config.toml
vocab_size = 8192
optimizer = "muon_variant"
weight_decay = 0.017
decay_shape = "cos"
Each number is 128 + 32 x the weight over its row's rms, rounded and kept within 0 to 255. Layers, rows and columns count from 0. Numbers have three digits each. The size before them is the row's rms in percent of the matrix's.

# q: layer 15 attention query, 256x256, rms 0.227, rows 0-24, columns 0-127
# k: layer 15 attention key, 256x256, rms 0.221, rows 0-23, columns 0-127
q0 104:141128120115141128151169161107131102105166128128146143046163100073130142150177174137103206193105135098117136159153129124167088107112100104116060163205118139133121098121122114112171069085163172152155159151126122138075132167178111095137107171089159082205121171126099112147159154081146144129102150134167139189094150138135094086119109033065107152113119126112122114130142083111106091136112
k0 100:123095154113126168179178125082132125127147124175168127054149116096125137144123132152136182134134124127151178109117099083157093153118111090127107161164145128099124125095108072080147107093137154159118180131122110159104157148099121104129076195076135125184144100116061169102093178079161148119147131157100167154145152140068057096100134049105110167078131128125099143124161155041178116156130
q1 103:198118159102062161141195062126115114106133134095063185106168107133161110075139157115149155137113132118139119075103140091134158195144134081127143157122114101160084096156161100164142140131164171086096179114152154118142104067134140151085124150141080135143150109129111176084183154144104081139152135143097123075128167111172114115140127069192109128087098094076150117074132079130152202121104
k1 095:132103087084073168104170130145094099144100113123053171111131173091094131117110130114154158145098118195119113085084098163149183135151117084141128119147131083146083081169116153142108117138162155088153174119151166113129102096163169171145153157113072121138151183142106162093173179163150116156086157121087151081145105114134116153181100078095194123142162125051171089108138090091141164113127
q2 103:186122205072155061156156103114091157136125106124121127163084160191097120101136132132071114149109124137172092105095090117103094131167143075121150137141174083164121133090121150184120128171133107149108112141131143162123097108164140099144169055165088110131104144151176145078151079134155180175168116136121108082132122126109077146152121177134125130097187098126160149171150127144146102144114
k2 099:190147162091115076112154142123032094125127108164106115106108113180128108082108126107089126106164135195114140195191139126104117119158140095068110099154145085161160126175144118163101134141117137112162133150145130107132118113174104101154126138145146111126114167117151107131142080148170158153131122124072143141085148092105092137156144170069061132126163097128126160134149107092097101100085
q3 100:146103150108119133188091099087125134170160125122102149096187182140159165110136131104179023107112138147084099128097123094193111136110148073111135096134104088085152132147161143130151128173135123197119147133149138155115106039096173155136112083211127078123121100182088063132137155085155130154156113155119133142166096153130085092153119125140091113188164132109083110054158048141103145127142
k3 101:122131140124108131168115144085094123115169145132107172062166178105128140120071171083138043114097128186137095112118061100183132186138145122116079105193087125113159123141163147090122109165090137186119094104109139121095076076138168171145098076153122116106140138124079068129121159124125141096124179132137184126141069160175113118119066059114101111149118095113128169112165096189105156169073
q4 099:087104159110124102197094163178105082099146070075099118131129159085115102105099121077095164114106142086102172127144141153161176150157158157122139156063153116081130099154113109131125147140147158184131170189077112090153182151139159146085112116089195110121181115121127072171099111142100162124127142108188152139151138136147131114165126158152171116152067138165127148145143095087150082100121
k4 103:061121152104106167191148078223155141099152100084124153145135130163107150117054072099110120132086150070110160084121129121181151128183179133131130147105126125109099140130112115127164125126180116187139156153109132118164182101165161133080103181087111102117124120126142113156135147123173166121093131102156133138111100149116158095173106185125162100150132153133127120116141144141138098068138
q5 101:142145181112177099129118165128129170166110149082118109100178149116127130131105135135139082143152164088096135110199091147053151157102141095092131146164144063151167119112144134159134162120085066099095094115072142079133141145129077138174161168143146113098142166068125158151138140111161094165139133128077083093081166190126107095154150113162160146060119172142190159175080163096152110122112
k5 098:070193120158162067154107167109172130142020141146105115081170102118129110160118161117112061104184147098156094137175138164064162074116164115153116154105117075144091121102133140144122151140120084119107051124108127115086137143120061093155136162162172156109133108116065158127143175114166120143162119167139078130055121178127091131162152153144170099057155192137165166154124178124113138073111
q6 103:178172115157166112135169127156146095124105097072097123173133122173143160111106172073143136138099102072184169112135112124208152086113101124188154165108138100098112125110137130164102079146134111119094131115138160076122094099059075102108126092091053160115107176139202169155149152128129142112154178157061148148137107123109077167168103111095092130136195161100151108122101132115231132132165
k6 102:165164122146134215094109143175115077083124135099145190104104124145056174124142125142115090126088167089101088148089148131172148122106063131138173166138116121086142188119151107210108127156139118139141166120136172107132091113122113110131135089104087162152130190109194112132106177126136126097146147163100195128090127123096096130166106116110110117150124180086191072083111162102145120124134
q7 102:151132099102081087157101158168145161115130140117125160154099089126153130182177083138187179123107110164164132106146086126163124122169083065175126144148171166079158224104102118176085215162126182119155080189131151114127135109132102136170138106083115081146135142120127129142149173160143162132170142155104125114091129103094150099113136136105168112144153109137113121080108171155072165156160
k7 097:112162129054105149104140130113174134136188140172100139107090085121131138175164120108138151049127106199176157135169116129147194150196097047193154104090170143047155204102103091082096161126182101165136056127156152116141106132122101092136108100113128099118116180056080132160149175136141095128149162142078123198148132125080149147101143107147170149145117110159160141094075165153126123129178
q8 098:112106108130116141119146154085116098127169114113121126119187123114127090076128163126106154142143123120162061156139165064120162153168107063113098144130106137127128222094125209144146070127172111168132103130133106142150154059162119067135120144152090174101167156159181107090062089180086119113104112097142110120150126112151131115134203154114127154166151163083175131111125171179156105082129
k8 098:136098142122149102089107136143134083099139112111130103125157146116136096099119158117082057139152128120145081139131190078116167120112137091164079117093112118115135097088096186105152080099145153161200088133090113162111132046151128066184110098090122150098192222140110078083066097159118094100095150107082125151136122081130157106098179146083123168154172137067098139119107096150136086133153
q9 101:137035098152143141090131136059131140117175126108125107156118108134111063144130126120093182103152116160122105121112137151187087065120089150108167127139168167084092154147098153167097097178154148179138114096115068117174130165089079090118148134146197183149191125115149119143120110170121088151167128095113190157114065117118044109152173157082136142125115174085179135164090135127097134103178
k9 107:167141140128101119163128147092084150136157083180089095133125110136161066141135088127119187103133123133093112137141150178156122119114126145101166090145153125081152167158200115159142079173158099189121126153129057103147125070104165126123147141146179103113142182119095101140121094181141096143140095057113154126103100137117095103188158147148109086130129207124162166122117108127117131092196
q10 105:105070095082164154141167227135136069093107128087115102120093115069143128151125144134198172150119165138078157082104055188132085090144086131112164149133127170124126162140140119166146131110174142125115130177130172081127113174122189124144106155141168228157143203173119134139169110155133115124094154115109086096124120095143090146128133098126107111157067132176116144097140126079136183125112
k10 106:072079123103202153127113163075176161109089131114157101131116170097111143134110133173159119126107205108118132097093158170100084057140128108118136091076163143112142118110148133148147165136171109133137126149158195098106128115122160106120085134154161195076126168165139150153166134162139096153139121136090150136095120080079085182095146110113112098187095105100131131117114101118178117113184
q11 094:158142174174162118107165196146096105131122142123134124132131146125135080115142103135110133121159184136154089180183092108125173132167122134085121116194114142166105149134116094112148109151126083157154090129101115119168119234086141079110150141109131134123088139145101175138144073124139113121191116091058160129130172156145154139154099100139137133157123140146194106109133122136185165092115
k11 099:214108172184179151132113136142151116105131121122109107133120147129179090107096085145105142129119162133168111103183152133076131139143063130130133123170131101151155192055141126149178112137118133134131097145152104161129144162121179109066143141108092109151119145143106149143112099137141116105184087114135156104134132125160192174141161189122083128149149163134196107131120081171151165108164
q12 090:085140090214123153135117149127098099086150200167168149113145127060100120235112028105089083175143146146130129139151150158134124113127165185144085118160105160128138192122154147113176153161104098129113100160124081103093063124132127148137147144096053156122164138159132129132124149171126122164133122099144154131133158178109153122058111042115177141128118172128058086157116137111127110101080
k12 094:168073125170118093172134142134168170142164150141170151123123147090091069200138083155093131093116165143101125164077162143108172145139145150173110096170160161179134148124108160136131116187077073196106150134091140119096071130126148130082152109135086123140153148156149140147161110167125101146133093072203098154106136144102162130150122143123197171131089121115060110159121170085103102136116
q13 099:083188162162106082149155166147115149143084133133111172154126155072135083152135131146163137103126168127117113103094096145153128097104088091129150196165093157124128160174121126142116095157153080150141129119158098222149191138161067134101116129131096123102147173143118144103152092112106122123180147096120169161118144050127119101154129143151101154086133097096139121131067149103139134126113
k13 098:110133166183144100105121172153124203139146100135116188133085140103143087123079149207135127168119073133120117103062121138167086159145099118111164177147089099154158171144133133136131124115157135113138109120116159191100180115159142147067089147134093104148121145104096198087107072129087154084194125115106121162105125088147131169178142054179119160115112158125224082094137165137123133154115
q14 099:180175082196124085162129126118207117195088073133137133035079115141129173110126151194104112122132141097143094100138154106136078178134120073075185097114142179117103107147136150110140120148160122100156142155132166138102138138184086130185137114078145082100107154124137123121153167200079154049142126122133119143128157158131134169109154185097139115094135131053081112145122155096091101136185
k14 102:159182063174130067083125182081191130160103136135122180089125147140148155057142177122106157103144141133168119145117158098134148117130148112060148089113132156134126124156118140108111132166097093083098091123150180162144156115159063146187172170101168135087139071112118167144173133185116124003170081131088116132144117085150095133085137166064145137067180116124112144139102167139135115122159
q15 108:079159097089105129105159178194136113153134126117054170138131101145108166119092117161154115144093108103148101092180107125133123169108104177142122138173197066146171135078139132146088135109111144181170143133145150119140128136116127140070149115110105133120185114101108128110084113151163068129159131120089113093106161161104113134112153139114144064163116091131130130130117099091164082132140
k15 100:081136145113114114110158174175124087172189095100169128135121081132096103054135090175140091123111137067115119123185125126127111116137146162154125108152143147121134078064111128096099138129069173192112177140172144130141128108121114180126137089123084115117144142155097139116060159162087084111176131126106165088100133198138068173160079152101091095132149169161096093118118137098154117119146
q16 103:138176153154107100116132132144115206137107121164081133115134111120116101108133155130122137096138139111122136156215084128100127164107097168138113147143136111108108155098114199103097143124166077107063092136119168101176152114129162142092152102095135136141096115143188143088120182161073187187154122157200095163098160116119141118197112097158158139121158176088147235149158123145113109146130
k16 103:108148113080160127082139095148088095167110144129116129141150113121168121115097147116137133110147138137119118211191099116115096140083116194135129176134158167108100117130111163129135174146143129084153116153117210099129116098109103110135148146099119161138121149093191105144086085152088159182102068148131108179068152075070132070189105113118133171136165107053159160142153100158130148127167
q17 105:156126150113172066194076127091104130190107097123106102115096114063173141134121095134134147094125141108071141164076132127064125053114157162127132121120169167137101129152117141163188124172099109092106085157133101121058070158147156131141091123040118124166187123130118115174179143116173136127093179167158107124102090127120177172196145185152107152127092126118114133121090188127120123103100
k17 102:160113198118105128196136141117146135157163087127098122136115106072157151174117061132105175110069156053099140156133128133082078088121119128127174131162139173123119186152121147129151085126116145075199131112111158074054095199151121173117142127112181132150149153149126177133134156100151138110139125164125142088149108124169121158168121177142077146130141130116073131120141181139065136152077
q18 106:163099114102214137076136173099125148144161176159125193164158130178127110163118168160112123095154103100170099138075180126119125071113147167167166099109111134169114156117137101144158114146179177104156092116146096120119189152148150100115152155126151150129145139146092127109111089095162111164071076119176177107129149136166164086135152118105145070119170076130133134112206135105114164119088
k18 102:161115154080122119116129143117088126142157119164121168144155091163144160167175139129122098122101101066163113176180138112147142086094105139195188134099113075155097141117130113089110121051138198108126103196129121139108170140116177136140139111103154131147144154171076167100105178088160087135085110110140145147105113168121134126136095105120118108087191107159111122061177106074125116130097
q19 093:146126127152133099082217143138108174102186168118135146126062171152216130193145106116156151145102182153042136177180108106147128127082123113160104118163136149123158152115129140133152127136119132143125214180167146126127147199090096101128139108128087157112059137108155130140137140120131159087088147120124138153093069139166143166188109156120112134191130165061129197098142046142077104172081
k19 101:126130145102103118099193198107123151107168179143123164082053098135161124161130116086180165118132106133091175151207108114107174157099136192122135103137118141079163157133167107127134142115152103146157154137127120117173151167051085112116157131096119157089112137136158148148112085116110112095103129136162132135120101175104111193133125103180090162176132136126105191128136162144128088177044
q20 103:138178122124117144143129204067132158123104066119115185114209063151133138100090072117170098153115161120124161152185144122150148179105124134122137091158146107108112113131171110156119066107127147161125151131129077071102172130106128097143155118181142238159140092100194137119160165095095120130121157116154136128155099112120131096102171072097201150143128094153169115149137121146133166172107
k20 105:139135076165129153076088166071135145114142057133121137111193087147094082138112120108132115157117072134113114143102099142142174155084089147149106137127117076155097157113114150147092143107123166177106128112141121036148126093102132076134095130115155159128118154098202158145116177116053119132177152150110170159157120072138142096146161113156178148121117166175146099176186215119097134173082
q21 102:073142090134077148127157131118129177197116123126163129132069088132132114154160107171146113109156180098121103164083075095140073074114135121157136141089123178111164180138035104183131108089102135168084124108131122125113138146102107112133157123147144133079163096124159086071168144143134128162084129078126152104126147142142181131138151079141146100107115098137107189103122139122159189094114
k21 103:118090150148145145123077105080160149181137130125115106135120106153130154136168073111128097137222140125150135157110089089150063079089069115138086162077107204129109131154057084140099128114145128172122125095084138111129199122073123082144163156111154139068140125102141096072203173116085069131078138085155141132127159134136164149146142066159099122122129106167116170121120134090201147124160
q22 098:087107205142113176145128097114125120129137076129110089092155143124117126175173073131154162059121110103126146131133101126154129092082178051138084150154139155113105152128105153143155143088081111149083118128146133080155122139086078078136110127159137164111149107123199136118091075087215132162172123163142169092100145112120147151091099184135226107077053191100120095148151097140109158204132
k22 101:067148154158152111119180114131094186160077076157115111100180160134136112165120053125154132028156121124113124102129129097135127067117164077132150104136109119151107104076096115126162087082083145150090146145153148105107095090138102094138098102203162150110158149141102078176094134143162160144119102141137113098172098113074142146090100162122128074065085176129156129144101123135136127222079
q23 112:201091178150101117130115094194092084097130120145110133145080158171129145116185196059154118102155120157029186145171135129134168125144118097050107137140087177145218113129138102141160105187154152104109112158067140145095097155128084141160163099162083144139162111131202119119107160082096172163184099144176213120113063106163107144122095066139161159118116141113170105102142156171088145154116
k23 111:127111111117090093080148144166148047065150132146150136129111167147118148153122191084161128086166068172110164172158120171132161132160151063090108184096087177180148118142122076127156130167152174114112119078124142093125163132138189121154161101133130161180137088095169116124105094114166150121161092185097206172107099093152131169145107061113169161135106168126088103101169144119118116132107
q24 108:109081106130148150160152111101143086178136143077171153112109086108087123083105152202117102124124116085109100118176137187137148125143080108106167095156100151138120091169135201151135182213173166105137102085139199132095120103094127048079125152135154085126094156126163160099160122119192097111106135151108126109122127164132151167140207060164077147128168155154079128139095071126178117168163